python train.py --n_kv_head=2 --d_mlp=896 --norm="layernorm" --norm_eps=1e-06 --positions="learned" --bias="none" --parallel_block=false --init="normal" --beta1=0.95 --lr_head=0.00745 --decay_shape="linear" --seq_len=1024 --doc_mask=true
Each number is 50 + 10 x the weight over its row's rms, rounded and kept within 0 to 99. Layers, rows and columns count from 0. The size before them is the row's rms in percent of the matrix's.

# down: layer 7 MLP down (transposed), 896x224, rms 0.118, rows 704-734, columns 112-223
# up: layer 7 MLP up, 896x224, rms 0.118, rows 705-735, columns 112-223
down704 106:49 58 49 49 50 66 47 43 41 49 60 49 40 58 34 56 37 50 50 47 31 47 47 48 67 47 45 64 37 49 45 45 57 53 45 43 51 48 56 64 48 36 47 69 51 43 55 61 43 48 41 29 54 43 38 51 37 55 50 49 45 64 54 71 81 50 58 63 53 26 42 46 54 45 47 33 45 38 47 45 44 47 54 36 46 62 38 53 55 60 32 61 56 54 40 45 37 45 58 50 64 35 59 53 59 49 44 55 34 66 65 48
up705 095:46 36 48 63 85 46 51 57 47 36 46 69 52 57 47 40 59 63 51 48 34 23 50 46 44 39 51 59 64 53 49 39 40 63 74 62 38 54 52 62 54 70 40 55 50 55 44 54 47 54 56 32 39 56 62 50 52 55 63 43 42 56 57 52 62 42 58 56 65 50 40 53 51 59 75 35 61 61 32 49 48 50 45 50 49 58 38 47 63 33 33 57 46 45 56 36 63 50 41 66 54 55 59 61 63 72 44 54 47 51 66 45
down705 089:56 42 37 58 44 42 62 73 55 48 62 68 70 63 57 43 38 51 58 26 51 53 50 62 43 41 45 53 51 41 38 53 46 63 33 69 67 56 54 48 41 52 56 27 43 59 58 43 51 40 40 40 36 64 35 47 48 61 40 35 52 60 48 40 38 67 36 37 58 48 53 50 56 57 68 34 42 52 52 51 27 36 59 45 59 41 54 39 60 65 42 78 38 59 46 60 52 55 47 39 63 52 59 64 56 39 39 53 51 48 62 55
up706 113:50 34 44 61 47 47 43 57 32 41 42 46 66 60 63 36 51 45 36 46 43 49 44 67 41 56 59 44 46 54 36 38 50 25 47 58 55 44 50 48 53 40 61 50 59 68 78 57 65 55 44 53 62 43 46 46 53 37 59 52 47 50 41 60 45 39 62 34 54 57 55 47 50 63 41 38 65 38 29 25 54 48 58 36 54 33 33 49 51 53 45 40 36 65 55 63 46 44 54 62 49 41 63 61 51 60 54 63 42 59 49 47
down706 118:34 60 46 51 35 51 57 38 42 58 39 52 61 36 47 54 30 53 54 62 52 60 43 53 46 39 42 36 34 45 48 44 75 53 39 61 55 47 37 68 39 50 59 48 50 40 32 51 57 46 61 66 39 55 33 56 35 34 36 38 49 44 51 52 57 50 69 53 43 29 51 61 44 42 75 46 49 59 50 38 53 51 41 35 23 62 54 43 56 54 56 45 46 43 56 47 51 74 48 45 45 54 50 54 50 50 51 36 29 41 50 26
up707 093:47 58 57 63 64 26 47 65 47 51 56 70 38 53 64 42 42 59 58 45 53 42 51 39 43 62 42 69 55 54 46 48 44 39 58 54 63 49 56 69 51 53 45 50 33 41 31 54 47 49 50 54 57 64 38 52 38 41 41 42 46 57 62 66 52 62 52 42 56 48 44 64 41 52 55 43 46 37 37 45 68 43 32 48 55 45 59 32 48 59 46 42 57 46 54 42 49 46 62 61 64 58 40 41 74 39 37 42 56 63 50 52
down707 094:64 57 47 44 54 43 46 45 59 35 55 60 50 54 48 49 49 67 78 64 34 47 51 64 57 52 41 59 61 49 65 37 50 54 38 32 39 50 37 62 35 61 40 46 56 67 49 31 42 52 68 43 49 58 53 50 41 43 50 45 53 57 55 46 58 37 52 54 50 24 55 40 57 55 64 50 57 56 50 40 45 68 38 64 56 37 56 56 52 50 57 40 61 48 34 65 56 42 41 60 57 67 44 41 57 51 66 33 53 69 56 42
up708 101:43 44 66 53 52 48 37 51 42 47 50 56 50 55 67 56 34 49 55 34 71 77 48 52 51 69 65 48 48 50 55 44 36 45 59 57 41 52 39 53 46 55 43 41 48 58 36 47 50 37 40 27 28 45 46 67 53 42 51 55 66 64 38 55 48 41 42 22 33 38 51 43 58 60 51 77 40 50 59 63 45 43 50 52 39 52 45 58 62 37 61 40 40 63 75 46 44 56 44 69 65 50 50 44 36 53 43 63 58 48 42 45
down708 114:42 43 43 44 49 55 60 59 43 52 48 42 61 27 56 56 53 48 43 51 51 50 69 25 57 40 44 60 51 29 63 44 39 56 74 57 44 63 50 42 51 47 53 56 49 42 50 47 47 40 43 57 55 47 38 41 53 52 42 72 63 51 40 63 42 61 45 32 56 59 59 58 62 44 59 47 64 63 48 57 43 63 42 45 51 25 55 48 45 67 59 61 34 15 49 56 57 61 64 54 26 53 53 67 55 58 56 50 56 36 51 50
up709 090:44 59 51 60 33 67 52 52 59 39 42 54 56 42 59 46 53 65 66 49 61 37 54 42 56 38 49 46 50 67 58 61 56 50 49 39 44 59 28 61 41 57 49 40 55 39 62 60 44 41 48 55 70 52 54 52 53 46 58 65 44 27 50 71 45 42 58 63 68 59 31 52 64 56 40 33 68 61 51 71 55 49 44 54 52 51 52 56 60 58 51 48 43 45 50 46 51 42 41 60 55 54 54 54 50 42 45 41 43 46 63 65
down709 076:63 55 32 58 44 43 36 51 40 42 63 67 58 50 49 42 52 40 52 42 56 40 51 62 53 42 64 38 61 38 62 30 52 47 43 46 46 38 27 48 64 68 36 52 51 60 49 42 59 50 51 51 63 50 43 71 43 47 41 14 60 53 57 54 61 48 50 45 46 74 42 28 66 34 44 59 39 52 46 53 56 49 25 53 44 48 67 40 37 52 56 46 51 47 51 48 46 70 40 34 43 63 68 67 48 38 47 60 62 55 36 47
up710 083:65 64 37 46 52 43 28 63 39 52 57 53 31 44 72 48 47 52 39 56 25 43 43 42 50 48 57 42 55 64 70 39 56 48 45 62 58 57 73 44 69 40 50 67 58 46 49 50 38 57 56 63 31 42 34 31 47 48 43 37 45 55 45 43 45 49 37 48 63 47 47 53 48 62 28 44 53 55 44 51 32 52 49 60 64 50 48 42 47 64 37 59 50 41 40 47 37 42 49 57 50 45 35 50 57 42 72 34 50 58 38 47
down710 075:51 52 51 44 61 64 50 45 43 54 47 50 48 47 51 52 50 56 37 33 46 64 47 52 65 37 58 34 45 65 43 53 40 33 39 41 41 25 39 44 58 56 57 58 50 50 35 48 57 57 51 48 73 63 50 57 34 40 49 67 57 56 62 34 58 61 27 68 46 55 52 52 53 40 50 63 40 40 47 63 52 35 35 55 40 52 55 50 54 53 59 43 44 40 57 48 31 53 50 54 31 38 53 51 53 50 44 68 49 46 41 57
up711 096:53 59 47 28 57 43 49 52 54 51 54 57 45 63 34 56 47 55 49 35 56 44 37 66 41 41 52 46 48 42 77 54 44 42 52 77 61 50 47 48 54 48 55 47 36 55 36 73 52 42 47 47 51 50 53 61 56 57 30 59 48 58 47 69 41 51 55 34 54 54 39 42 43 53 45 54 76 42 49 75 46 38 51 50 42 55 46 61 31 43 51 45 34 53 54 48 42 51 31 47 43 42 52 53 57 52 35 39 55 58 36 48
down711 095:41 55 53 56 49 55 53 64 27 55 58 62 59 31 58 49 51 45 40 51 45 59 58 59 58 48 44 58 52 83 38 29 29 80 46 64 32 62 61 41 63 55 61 71 47 36 53 39 59 52 49 44 40 32 61 57 56 40 39 38 47 58 63 46 47 60 46 46 46 54 47 46 45 50 57 28 51 41 40 46 57 50 58 40 46 50 41 60 49 47 43 43 49 59 60 61 42 52 37 48 57 54 53 54 56 55 41 41 64 55 54 49
up712 090:30 45 52 68 46 47 49 52 53 45 50 49 39 36 56 48 64 48 59 53 50 43 43 45 60 54 57 53 60 49 37 42 41 48 45 41 72 61 49 32 36 52 43 60 49 73 58 43 37 55 60 55 68 46 48 59 50 36 55 57 59 49 49 45 50 49 44 56 33 67 55 46 52 53 52 45 53 59 40 60 68 33 57 45 65 34 47 35 62 39 42 62 62 62 54 32 58 56 51 54 45 52 56 58 57 58 49 34 30 51 41 51
down712 087:37 42 35 43 45 60 48 38 47 65 44 55 57 32 42 59 56 44 50 59 36 39 53 53 58 60 31 49 61 36 47 60 58 55 30 67 60 42 49 28 55 39 48 55 60 50 58 67 52 61 53 36 44 42 43 46 54 53 44 63 37 57 56 46 41 49 63 70 69 44 42 59 47 41 56 53 34 55 23 51 46 65 40 66 34 52 63 42 56 42 51 52 46 63 63 64 54 49 64 75 45 40 49 55 52 52 46 41 52 40 42 42
up713 103:47 58 46 50 51 39 42 60 47 59 57 38 32 31 51 41 43 42 37 37 72 58 47 40 68 58 37 54 60 60 48 51 52 50 66 39 53 61 48 54 44 41 47 50 65 70 42 48 64 37 51 36 36 43 46 56 49 46 59 44 43 40 47 46 45 67 48 68 27 60 49 45 51 53 46 41 53 36 37 52 54 42 63 56 57 38 64 49 52 46 59 55 34 69 45 63 45 79 72 53 51 54 50 58 56 64 48 40 50 47 29 47
down713 095:56 59 60 42 43 48 54 50 50 32 56 42 37 55 49 57 49 50 55 63 50 62 48 33 42 56 41 41 47 58 34 61 52 57 72 38 32 41 63 53 48 65 42 30 59 56 52 48 38 63 34 50 47 44 59 78 51 56 39 51 59 48 45 46 50 63 53 60 40 55 56 59 49 53 59 68 59 54 46 53 56 54 41 61 43 54 43 60 53 28 35 48 55 68 58 22 34 54 53 51 48 64 66 72 52 47 40 47 43 49 33 45
up714 095:43 47 42 55 48 57 58 28 40 33 43 46 52 66 54 40 45 59 40 40 57 48 63 41 67 51 52 57 62 38 41 42 52 27 38 61 49 49 59 42 41 49 41 45 51 72 43 56 54 61 51 59 39 60 52 47 41 47 43 64 45 50 43 33 45 50 67 47 50 42 60 59 52 67 47 32 33 54 49 40 49 61 63 55 36 50 38 51 65 67 59 54 48 38 63 65 32 57 59 59 56 44 38 46 46 52 48 60 42 27 51 68
down714 099:71 54 45 46 56 49 48 64 55 43 56 38 60 48 47 56 39 28 45 60 43 53 45 36 66 35 52 43 44 40 40 59 51 57 43 33 41 52 51 56 61 47 49 53 56 53 61 46 51 58 35 57 59 49 56 56 31 51 75 41 57 50 46 58 63 48 37 45 77 55 52 60 40 56 59 38 63 42 40 51 50 48 59 54 48 54 30 43 53 29 51 47 37 53 56 67 41 59 46 39 55 51 41 62 43 62 55 45 59 59 48 24
up715 106:36 73 66 45 55 33 39 51 47 55 42 42 64 66 42 50 37 36 36 49 50 57 45 39 36 43 55 72 45 80 57 71 50 54 43 57 60 33 47 49 44 49 56 50 45 60 54 40 50 39 67 55 56 44 47 28 40 34 45 53 49 50 40 54 40 51 55 42 55 38 44 57 45 60 66 61 44 42 64 38 23 52 42 51 48 68 37 51 54 42 50 56 63 38 63 64 60 63 57 49 42 41 57 56 33 55 45 47 45 50 45 49
down715 103:56 51 24 47 51 53 49 63 54 47 46 54 69 45 55 31 57 31 38 47 59 36 64 52 45 38 59 48 43 39 49 45 57 51 67 42 66 51 58 58 54 44 59 44 56 56 55 56 59 60 48 53 42 57 53 41 47 65 45 34 64 49 53 42 65 59 60 34 47 52 46 31 50 56 54 59 57 46 55 45 47 54 64 57 63 41 34 47 53 36 55 59 34 42 46 29 55 49 43 55 50 50 50 57 51 58 44 39 39 65 74 59
up716 095:41 68 54 55 53 58 43 60 45 54 35 40 52 58 29 53 50 45 40 40 45 56 37 65 68 37 53 22 25 50 32 67 38 44 49 51 43 54 59 78 33 50 51 41 53 55 57 64 49 48 58 48 53 58 37 58 59 48 56 55 71 45 54 58 41 50 39 40 62 64 67 54 35 60 43 62 39 50 50 66 49 52 37 58 67 54 39 52 60 58 58 56 45 50 61 62 59 59 40 48 42 56 46 46 48 51 58 57 50 45 65 41
down716 093:48 41 59 44 36 46 39 44 50 51 56 57 47 41 54 43 49 40 51 48 39 47 53 39 54 58 51 63 41 52 46 45 42 27 38 34 54 53 60 44 45 55 51 63 51 41 34 52 62 42 53 59 59 34 58 53 30 70 56 54 18 57 61 36 64 43 50 69 40 56 29 64 57 74 48 45 41 59 48 60 45 41 61 60 47 63 25 35 56 46 58 60 50 66 43 52 55 41 35 32 58 43 55 61 55 46 44 49 53 67 46 67
up717 098:55 67 43 62 55 30 51 46 43 62 34 45 59 55 48 51 53 54 40 47 49 38 46 62 51 57 57 47 26 57 39 60 45 41 36 56 55 53 55 48 42 33 37 61 49 33 52 51 45 73 55 43 27 50 31 58 65 61 50 49 57 58 68 47 23 49 49 56 48 50 40 61 58 35 53 60 65 45 49 65 52 51 44 45 29 58 53 56 48 65 56 44 57 23 43 68 67 46 35 65 58 20 53 48 59 55 48 40 53 50 69 48
down717 099:57 31 62 32 60 52 43 39 40 51 45 66 57 44 41 45 47 45 62 41 52 42 40 40 52 54 48 46 43 31 78 60 57 56 50 41 44 67 36 56 36 52 62 42 55 56 33 71 43 43 29 59 45 51 50 42 47 54 49 49 42 46 63 33 53 46 46 39 64 39 46 61 44 71 46 73 42 49 37 59 37 58 53 28 58 50 38 31 66 50 48 31 52 46 54 50 47 56 46 61 58 49 50 54 54 56 51 34 32 50 54 58
up718 101:60 55 56 45 60 46 49 60 39 49 49 61 71 64 51 74 57 52 39 57 32 50 52 46 41 70 49 51 47 56 51 53 56 62 31 54 45 49 52 47 54 51 29 38 57 60 53 38 53 49 46 50 53 48 47 55 70 46 59 50 35 57 48 20 46 27 49 48 36 55 55 52 59 46 39 42 51 30 57 56 51 57 38 52 32 31 50 54 69 53 43 68 46 49 50 49 52 47 63 68 29 47 44 43 45 49 42 55 44 53 34 60
down718 102:60 46 49 50 52 51 60 48 47 49 44 48 51 39 43 52 67 34 63 51 48 67 64 48 65 49 66 36 48 49 70 56 52 41 44 51 51 37 55 48 37 48 53 51 48 58 53 42 40 42 47 62 57 58 43 55 44 47 57 26 53 52 46 42 46 55 57 53 38 60 39 42 36 61 38 58 55 69 52 49 57 55 41 67 44 33 69 39 57 41 54 46 30 53 54 30 45 50 46 52 54 48 48 52 51 57 69 63 49 51 47 49
up719 096:46 53 46 50 61 37 50 51 42 50 35 50 51 53 38 61 44 46 40 59 48 49 48 56 53 53 64 51 55 58 59 34 32 58 49 67 51 41 42 46 52 41 51 41 63 40 59 42 55 60 42 51 48 42 40 56 56 40 50 64 50 57 36 38 49 60 60 62 29 68 43 41 55 50 58 50 56 61 62 52 74 29 36 73 53 56 54 43 48 71 68 49 70 43 43 48 70 52 58 46 62 56 49 38 36 58 44 63 30 53 37 48
down719 100:43 39 54 63 47 57 61 53 47 39 46 60 35 42 48 54 44 42 43 54 44 32 51 43 59 41 40 46 44 41 54 48 62 73 36 53 37 55 57 68 44 76 66 47 46 72 22 42 47 45 52 44 56 56 59 51 52 34 51 58 37 57 54 46 36 53 50 47 34 59 50 61 47 32 60 29 56 60 31 55 46 47 55 49 60 56 55 46 67 36 48 42 50 48 26 47 55 47 49 44 63 35 45 48 62 36 72 52 44 50 40 39
up720 098:59 60 53 51 55 60 40 64 38 45 43 63 45 56 48 55 46 52 48 60 56 52 36 39 43 62 55 48 51 42 55 56 26 35 62 48 61 54 56 40 46 40 38 43 64 47 43 69 38 35 35 42 54 63 54 46 45 42 51 40 52 63 50 53 42 58 48 77 49 42 51 55 56 49 55 45 59 59 65 41 61 30 49 54 24 56 44 41 51 59 37 71 56 46 46 46 41 66 68 64 57 59 39 49 29 44 55 37 46 65 47 42
down720 103:63 42 60 48 47 65 59 36 64 78 49 46 62 30 44 48 60 63 44 41 58 43 43 65 39 48 54 36 44 64 38 35 59 65 62 44 57 44 46 48 37 31 40 56 41 56 55 51 37 47 49 47 43 53 44 46 54 63 49 48 52 51 43 64 65 55 36 33 47 37 50 45 60 51 48 71 57 49 39 38 56 58 29 55 58 51 58 59 40 42 57 33 48 47 56 40 37 59 39 50 47 71 57 61 54 63 34 46 36 57 41 58
up721 096:52 35 50 56 62 58 45 65 51 50 56 60 52 40 45 39 47 52 41 40 52 39 53 56 62 70 40 61 40 55 43 65 68 52 66 47 59 48 49 42 55 42 52 52 53 38 53 38 51 30 60 41 55 66 45 55 54 56 46 33 59 19 28 36 50 54 45 50 58 59 50 32 35 63 54 54 65 62 47 40 32 62 35 50 56 56 50 62 34 62 35 37 55 51 71 44 40 56 31 51 46 40 46 54 31 52 46 50 73 51 54 39
down721 097:65 67 33 59 43 52 46 45 51 57 67 33 49 35 34 65 33 61 47 47 41 50 55 50 72 27 58 43 50 59 42 54 47 62 56 36 58 58 39 49 45 57 53 40 52 66 53 56 44 53 53 52 52 40 45 30 54 53 52 61 52 60 44 59 46 55 50 73 45 59 48 49 56 32 57 53 40 47 48 57 57 57 50 48 56 38 67 57 53 67 55 60 51 65 64 34 62 62 33 41 43 27 40 58 54 57 41 62 53 50 57 48
up722 098:36 73 52 60 57 53 66 49 53 49 43 36 63 68 52 39 32 57 46 43 52 51 48 60 65 45 44 59 44 62 56 54 39 24 55 58 57 53 47 49 52 44 50 35 59 55 69 50 61 43 53 47 48 72 47 63 58 62 53 15 51 49 54 30 48 72 51 63 54 57 55 47 42 38 43 39 59 44 57 57 42 59 58 69 59 60 61 56 52 65 50 40 32 53 51 54 44 58 59 58 42 56 59 48 57 54 25 51 42 35 61 55
down722 103:42 52 58 42 70 49 46 41 55 50 54 32 58 59 61 57 43 64 51 59 30 48 37 49 42 65 66 65 68 61 53 48 45 54 55 61 58 59 72 51 40 55 55 46 53 55 41 68 56 41 47 44 63 48 56 46 46 55 40 34 35 43 54 53 55 74 74 34 63 34 57 48 57 32 48 38 42 38 29 48 52 60 33 47 49 56 40 55 35 69 62 38 46 45 56 55 55 47 58 48 35 36 54 34 46 50 45 50 28 33 58 45
up723 102:47 55 44 43 44 38 36 63 52 53 43 61 54 51 62 56 37 41 50 55 38 43 42 39 61 63 47 50 48 51 56 36 41 49 40 54 63 43 49 47 59 37 40 52 48 56 54 46 58 31 56 44 37 37 30 69 65 34 51 49 50 44 53 40 59 59 44 59 61 61 56 53 49 57 44 38 61 54 49 40 44 49 57 56 60 46 51 58 38 60 62 50 64 47 47 47 45 76 53 58 58 42 64 55 54 57 33 60 52 69 46 46
down723 094:52 54 59 26 64 56 41 47 45 31 44 41 73 46 54 56 50 54 50 50 52 49 25 48 74 55 55 59 33 61 58 54 41 72 59 54 49 35 52 50 55 56 39 31 43 65 39 37 57 49 63 43 64 39 65 60 42 61 52 49 44 47 64 60 54 41 54 49 58 50 48 61 51 54 60 54 57 35 65 37 52 76 54 54 68 33 58 49 34 40 57 59 35 65 62 55 51 43 39 56 58 56 57 30 48 50 48 54 39 63 63 61
up724 101:50 39 51 51 74 42 44 60 45 23 61 63 56 43 35 54 54 54 42 47 69 57 50 44 59 46 49 62 43 35 54 48 35 50 50 48 43 43 62 65 44 51 44 44 28 51 57 39 56 40 50 47 36 30 48 42 65 42 46 50 42 45 65 43 60 54 61 40 40 46 44 36 65 47 63 60 25 46 41 48 45 50 51 54 71 51 40 40 46 41 52 52 60 49 61 50 52 57 45 35 38 37 51 50 52 51 65 43 62 56 51 52
down724 100:44 61 61 53 59 32 43 43 35 52 57 59 54 50 52 56 40 30 40 66 56 51 61 58 53 55 64 50 50 52 41 45 68 57 56 47 51 54 38 60 50 30 47 64 53 55 53 52 46 46 31 40 33 56 46 48 52 50 51 29 43 43 51 53 41 38 56 67 58 47 35 38 57 50 55 71 30 76 53 50 70 64 55 51 57 50 54 49 47 52 44 42 48 65 50 56 48 40 22 61 23 50 37 42 48 47 37 42 39 42 43 61
up725 103:45 53 63 66 70 56 51 51 51 42 36 55 54 24 50 47 47 33 56 46 57 55 54 59 52 45 44 54 56 48 53 43 65 38 53 46 29 47 61 71 43 40 42 47 54 51 53 29 39 40 21 46 57 48 57 41 78 43 49 51 65 34 69 56 41 43 60 41 50 46 37 51 56 75 59 48 54 50 40 55 52 47 47 48 49 60 45 59 61 60 45 54 50 42 56 29 48 56 57 48 41 58 55 49 52 60 48 43 34 45 38 56
down725 100:52 47 68 66 52 37 52 60 58 68 57 42 51 47 57 52 61 49 53 52 35 54 38 58 53 55 37 64 40 60 61 40 37 64 44 48 50 36 46 61 52 67 53 58 46 35 64 47 53 55 65 57 35 56 56 73 37 60 42 55 51 40 49 43 66 50 45 56 55 60 68 33 37 68 33 51 54 55 49 43 38 38 41 37 59 43 41 38 58 63 60 42 33 49 43 48 52 43 60 58 49 55 42 46 55 50 37 47 43 55 49 34
up726 107:64 70 38 44 48 57 59 65 44 44 50 44 40 64 43 52 51 56 44 51 47 60 42 40 42 49 46 64 54 62 42 42 42 80 34 67 52 49 50 49 58 51 41 45 57 55 34 51 61 36 44 55 54 59 67 54 46 56 63 51 36 49 47 65 50 50 49 29 42 49 41 49 67 52 52 35 42 52 51 47 51 39 58 39 53 67 29 55 52 59 46 44 44 54 68 20 71 51 38 64 68 41 59 28 54 33 37 59 49 43 43 48
down726 114:37 49 55 39 55 42 56 43 46 51 62 42 49 56 47 47 58 30 39 59 48 44 28 35 69 57 55 51 64 48 38 52 50 52 61 79 47 55 47 64 51 52 45 70 25 68 53 53 36 52 65 48 61 67 39 45 47 54 32 62 50 50 64 36 45 32 45 58 56 49 67 57 55 56 54 35 52 42 28 46 48 47 61 37 37 58 58 45 63 58 62 56 45 38 61 48 61 35 41 61 51 54 45 55 41 52 60 66 43 54 61 56
up727 105:39 60 54 34 56 53 43 59 62 53 48 45 48 53 55 39 56 41 42 55 51 38 30 65 43 55 48 44 45 19 56 54 37 45 57 49 54 51 53 41 57 60 27 36 67 65 58 45 31 55 46 68 54 55 51 67 51 54 62 45 59 53 51 55 53 45 68 61 50 55 35 47 57 43 53 44 45 33 40 72 54 45 51 46 54 52 41 58 29 28 41 40 59 43 69 53 62 55 52 47 68 63 41 68 50 44 49 47 44 79 45 68
down727 105:55 46 53 56 69 67 40 49 54 60 59 63 55 32 45 59 45 53 53 39 62 68 43 31 50 53 50 63 50 59 63 43 48 36 34 40 57 53 66 63 55 47 41 49 47 47 50 58 45 45 48 63 40 53 57 59 55 56 48 30 69 38 36 40 43 67 57 61 55 42 43 65 40 67 66 71 42 47 46 40 68 49 55 42 30 60 49 36 39 45 45 48 45 58 39 39 37 48 49 55 53 41 65 51 45 48 53 44 32 45 45 61
up728 102:29 50 60 53 34 41 53 54 33 48 58 45 50 45 58 47 56 33 63 48 45 59 51 39 62 41 65 59 50 47 58 53 37 57 75 56 56 46 42 41 47 51 63 59 58 62 62 39 42 50 34 42 46 47 29 44 45 68 55 45 56 45 38 74 51 47 37 45 60 41 54 55 53 57 43 45 33 55 41 51 42 59 51 71 53 50 55 38 59 49 41 71 48 38 52 36 41 44 52 47 58 64 41 49 52 57 60 65 68 59 45 54
down728 098:50 29 52 60 47 64 47 63 41 60 52 52 59 74 47 32 43 45 49 78 55 63 56 38 30 49 52 36 42 50 39 54 53 48 51 59 57 52 36 43 41 58 45 44 44 62 43 69 41 41 48 55 43 54 42 44 35 48 51 72 62 41 56 35 46 82 42 49 51 52 49 42 53 47 39 58 69 45 55 41 28 46 49 49 49 57 35 61 67 57 63 57 62 44 61 43 39 41 62 57 44 43 43 40 40 49 45 51 40 61 40 57
up729 110:48 42 44 53 74 38 54 47 48 47 66 48 48 44 41 49 49 42 54 42 63 54 51 47 34 52 34 46 39 75 43 47 49 33 59 38 28 51 59 50 49 47 49 45 58 64 67 56 38 31 57 60 41 62 35 48 48 39 59 56 47 47 44 58 39 60 46 56 36 45 55 47 48 34 44 26 37 68 52 50 49 33 41 61 52 45 64 52 55 55 60 70 71 66 42 68 58 36 40 48 58 42 49 43 64 57 56 68 49 38 56 53
down729 095:59 54 40 39 53 62 51 52 51 47 51 62 32 55 44 38 45 59 27 38 55 66 71 46 42 53 61 47 50 41 46 44 36 53 52 39 57 34 35 47 44 44 49 39 37 67 69 45 48 56 52 56 62 68 38 36 52 47 52 70 75 60 69 35 55 55 45 37 45 38 50 56 59 48 73 67 61 29 49 51 37 43 54 42 59 32 45 47 47 59 56 50 43 43 62 50 61 50 55 42 44 62 54 52 48 57 59 69 65 60 50 36
up730 099:40 61 38 49 55 37 46 40 34 51 65 47 56 45 57 51 45 46 59 54 26 47 49 59 37 52 27 59 67 49 54 47 54 50 57 41 63 42 55 46 54 54 45 31 56 63 62 65 45 54 50 63 34 65 57 54 58 56 64 64 38 56 56 58 41 63 50 66 58 63 41 50 57 42 44 46 57 26 44 60 47 23 46 61 56 51 37 51 40 39 51 48 38 57 59 53 64 55 35 32 47 60 56 53 35 40 54 47 57 61 37 52
down730 101:54 41 49 46 42 54 55 54 56 59 50 34 36 52 41 69 43 55 19 59 45 39 52 57 51 43 44 61 57 42 54 48 63 35 61 59 48 63 43 53 44 44 53 49 49 70 64 46 48 61 84 63 42 47 49 59 59 48 42 14 45 33 34 55 49 44 51 35 52 58 81 48 35 53 67 47 37 57 43 53 47 55 53 44 58 63 39 52 38 53 52 50 51 43 42 35 52 67 50 59 62 53 68 48 49 37 53 55 57 54 44 41
up731 100:59 44 41 67 44 56 50 59 52 35 71 48 41 65 52 59 47 40 52 52 64 52 47 37 24 38 36 25 52 65 32 52 57 55 46 60 65 44 51 40 50 52 50 38 53 56 52 30 49 58 62 54 34 55 40 59 39 43 46 46 43 45 55 55 55 57 61 56 43 68 62 41 52 58 38 44 58 42 45 52 49 48 52 49 59 51 41 42 42 64 58 61 42 52 34 50 52 52 41 54 43 33 34 48 54 66 27 67 45 48 38 47
down731 092:50 29 50 47 47 77 60 49 65 50 35 34 44 37 69 44 61 42 58 38 80 37 53 33 51 49 73 45 60 64 54 50 44 54 61 31 45 44 40 45 50 34 61 56 49 53 48 43 52 41 34 40 59 33 49 63 58 38 51 55 63 59 38 54 47 50 28 71 50 65 34 66 58 54 40 54 45 61 50 33 76 43 60 45 45 59 46 64 47 28 62 42 29 52 53 50 51 66 54 53 58 49 59 52 53 38 58 41 50 44 45 48
up732 105:36 69 58 56 64 66 24 48 39 44 70 44 43 49 38 69 42 68 35 47 50 52 49 43 68 28 43 62 56 40 36 48 53 52 57 70 58 55 29 34 61 37 50 37 48 48 46 48 55 51 47 46 48 45 43 43 58 55 61 38 45 61 41 47 67 37 68 50 45 72 52 43 37 46 57 49 54 46 43 61 36 47 62 37 64 65 49 34 45 65 39 49 34 44 38 56 47 56 38 38 43 50 54 65 61 69 49 39 64 47 66 37
down732 107:43 34 60 51 51 47 55 57 49 44 40 53 46 57 53 68 56 51 42 49 30 40 48 57 47 67 49 59 68 57 46 44 73 48 45 38 59 35 33 68 56 70 45 50 37 63 46 47 49 68 38 42 43 38 58 44 58 39 51 39 36 54 52 42 60 44 59 63 53 52 40 40 49 44 74 47 47 65 50 46 60 32 35 74 46 35 31 47 54 47 66 39 49 43 60 52 68 42 42 33 74 57 57 60 53 48 41 45 48 55 59 51
up733 099:67 52 48 61 67 47 50 54 51 42 39 41 45 56 66 46 56 53 55 44 47 61 41 45 43 41 62 33 47 40 36 70 54 49 48 51 50 52 42 48 52 65 56 48 45 56 44 53 47 46 54 49 62 39 52 51 54 49 42 25 52 45 51 45 58 40 51 56 35 34 51 49 36 52 47 50 46 30 44 39 44 73 36 57 46 50 41 55 52 61 42 47 53 36 46 36 47 46 49 22 58 67 37 49 44 40 49 56 62 55 41 48
down733 111:58 37 36 59 63 45 56 61 74 51 35 45 49 60 40 49 30 66 61 56 45 51 48 65 43 56 42 56 29 61 48 51 37 48 48 49 39 67 48 53 40 53 60 36 45 58 33 46 67 41 41 46 48 61 52 58 45 58 53 22 69 48 45 31 55 63 43 58 45 39 41 46 56 26 69 45 53 55 52 46 44 46 42 47 57 51 48 58 53 51 44 47 45 50 50 41 47 61 60 40 40 62 50 39 61 44 55 62 44 57 52 40
up734 107:49 35 37 27 55 33 58 40 54 49 53 60 68 60 39 58 47 53 41 50 52 39 56 77 53 47 64 54 60 36 43 61 42 54 51 45 67 64 60 63 40 47 31 35 57 52 42 51 60 62 51 52 64 53 52 56 41 41 56 57 46 41 69 42 47 60 57 58 37 74 52 41 62 58 59 50 67 39 40 44 53 58 47 72 76 45 34 47 72 41 56 56 59 39 55 34 51 60 43 43 33 45 53 41 54 38 65 31 38 59 69 55
down734 104:38 46 54 40 50 48 58 65 48 54 55 43 48 40 58 64 51 49 58 52 56 62 54 60 53 55 52 33 63 54 41 25 64 42 65 41 55 53 44 51 81 57 58 54 53 54 68 42 50 63 52 55 48 47 62 55 48 40 49 53 55 48 35 49 45 66 62 49 54 46 57 52 44 71 43 58 55 63 43 46 64 58 55 65 60 42 46 50 71 57 40 63 42 54 46 43 69 32 22 56 47 44 64 50 58 56 65 63 35 45 42 41
up735 097:50 55 48 54 59 44 52 46 59 34 64 63 54 60 46 54 36 49 44 64 55 25 45 37 49 56 50 35 41 42 40 55 60 35 56 55 60 41 53 54 47 58 65 38 49 57 39 56 59 62 59 54 51 68 74 71 59 56 36 49 60 61 44 45 53 60 67 45 58 44 44 48 51 54 38 58 30 51 31 38 58 50 50 62 36 35 61 64 40 46 44 56 51 49 52 36 45 50 42 51 29 39 47 36 59 22 56 59 50 50 33 50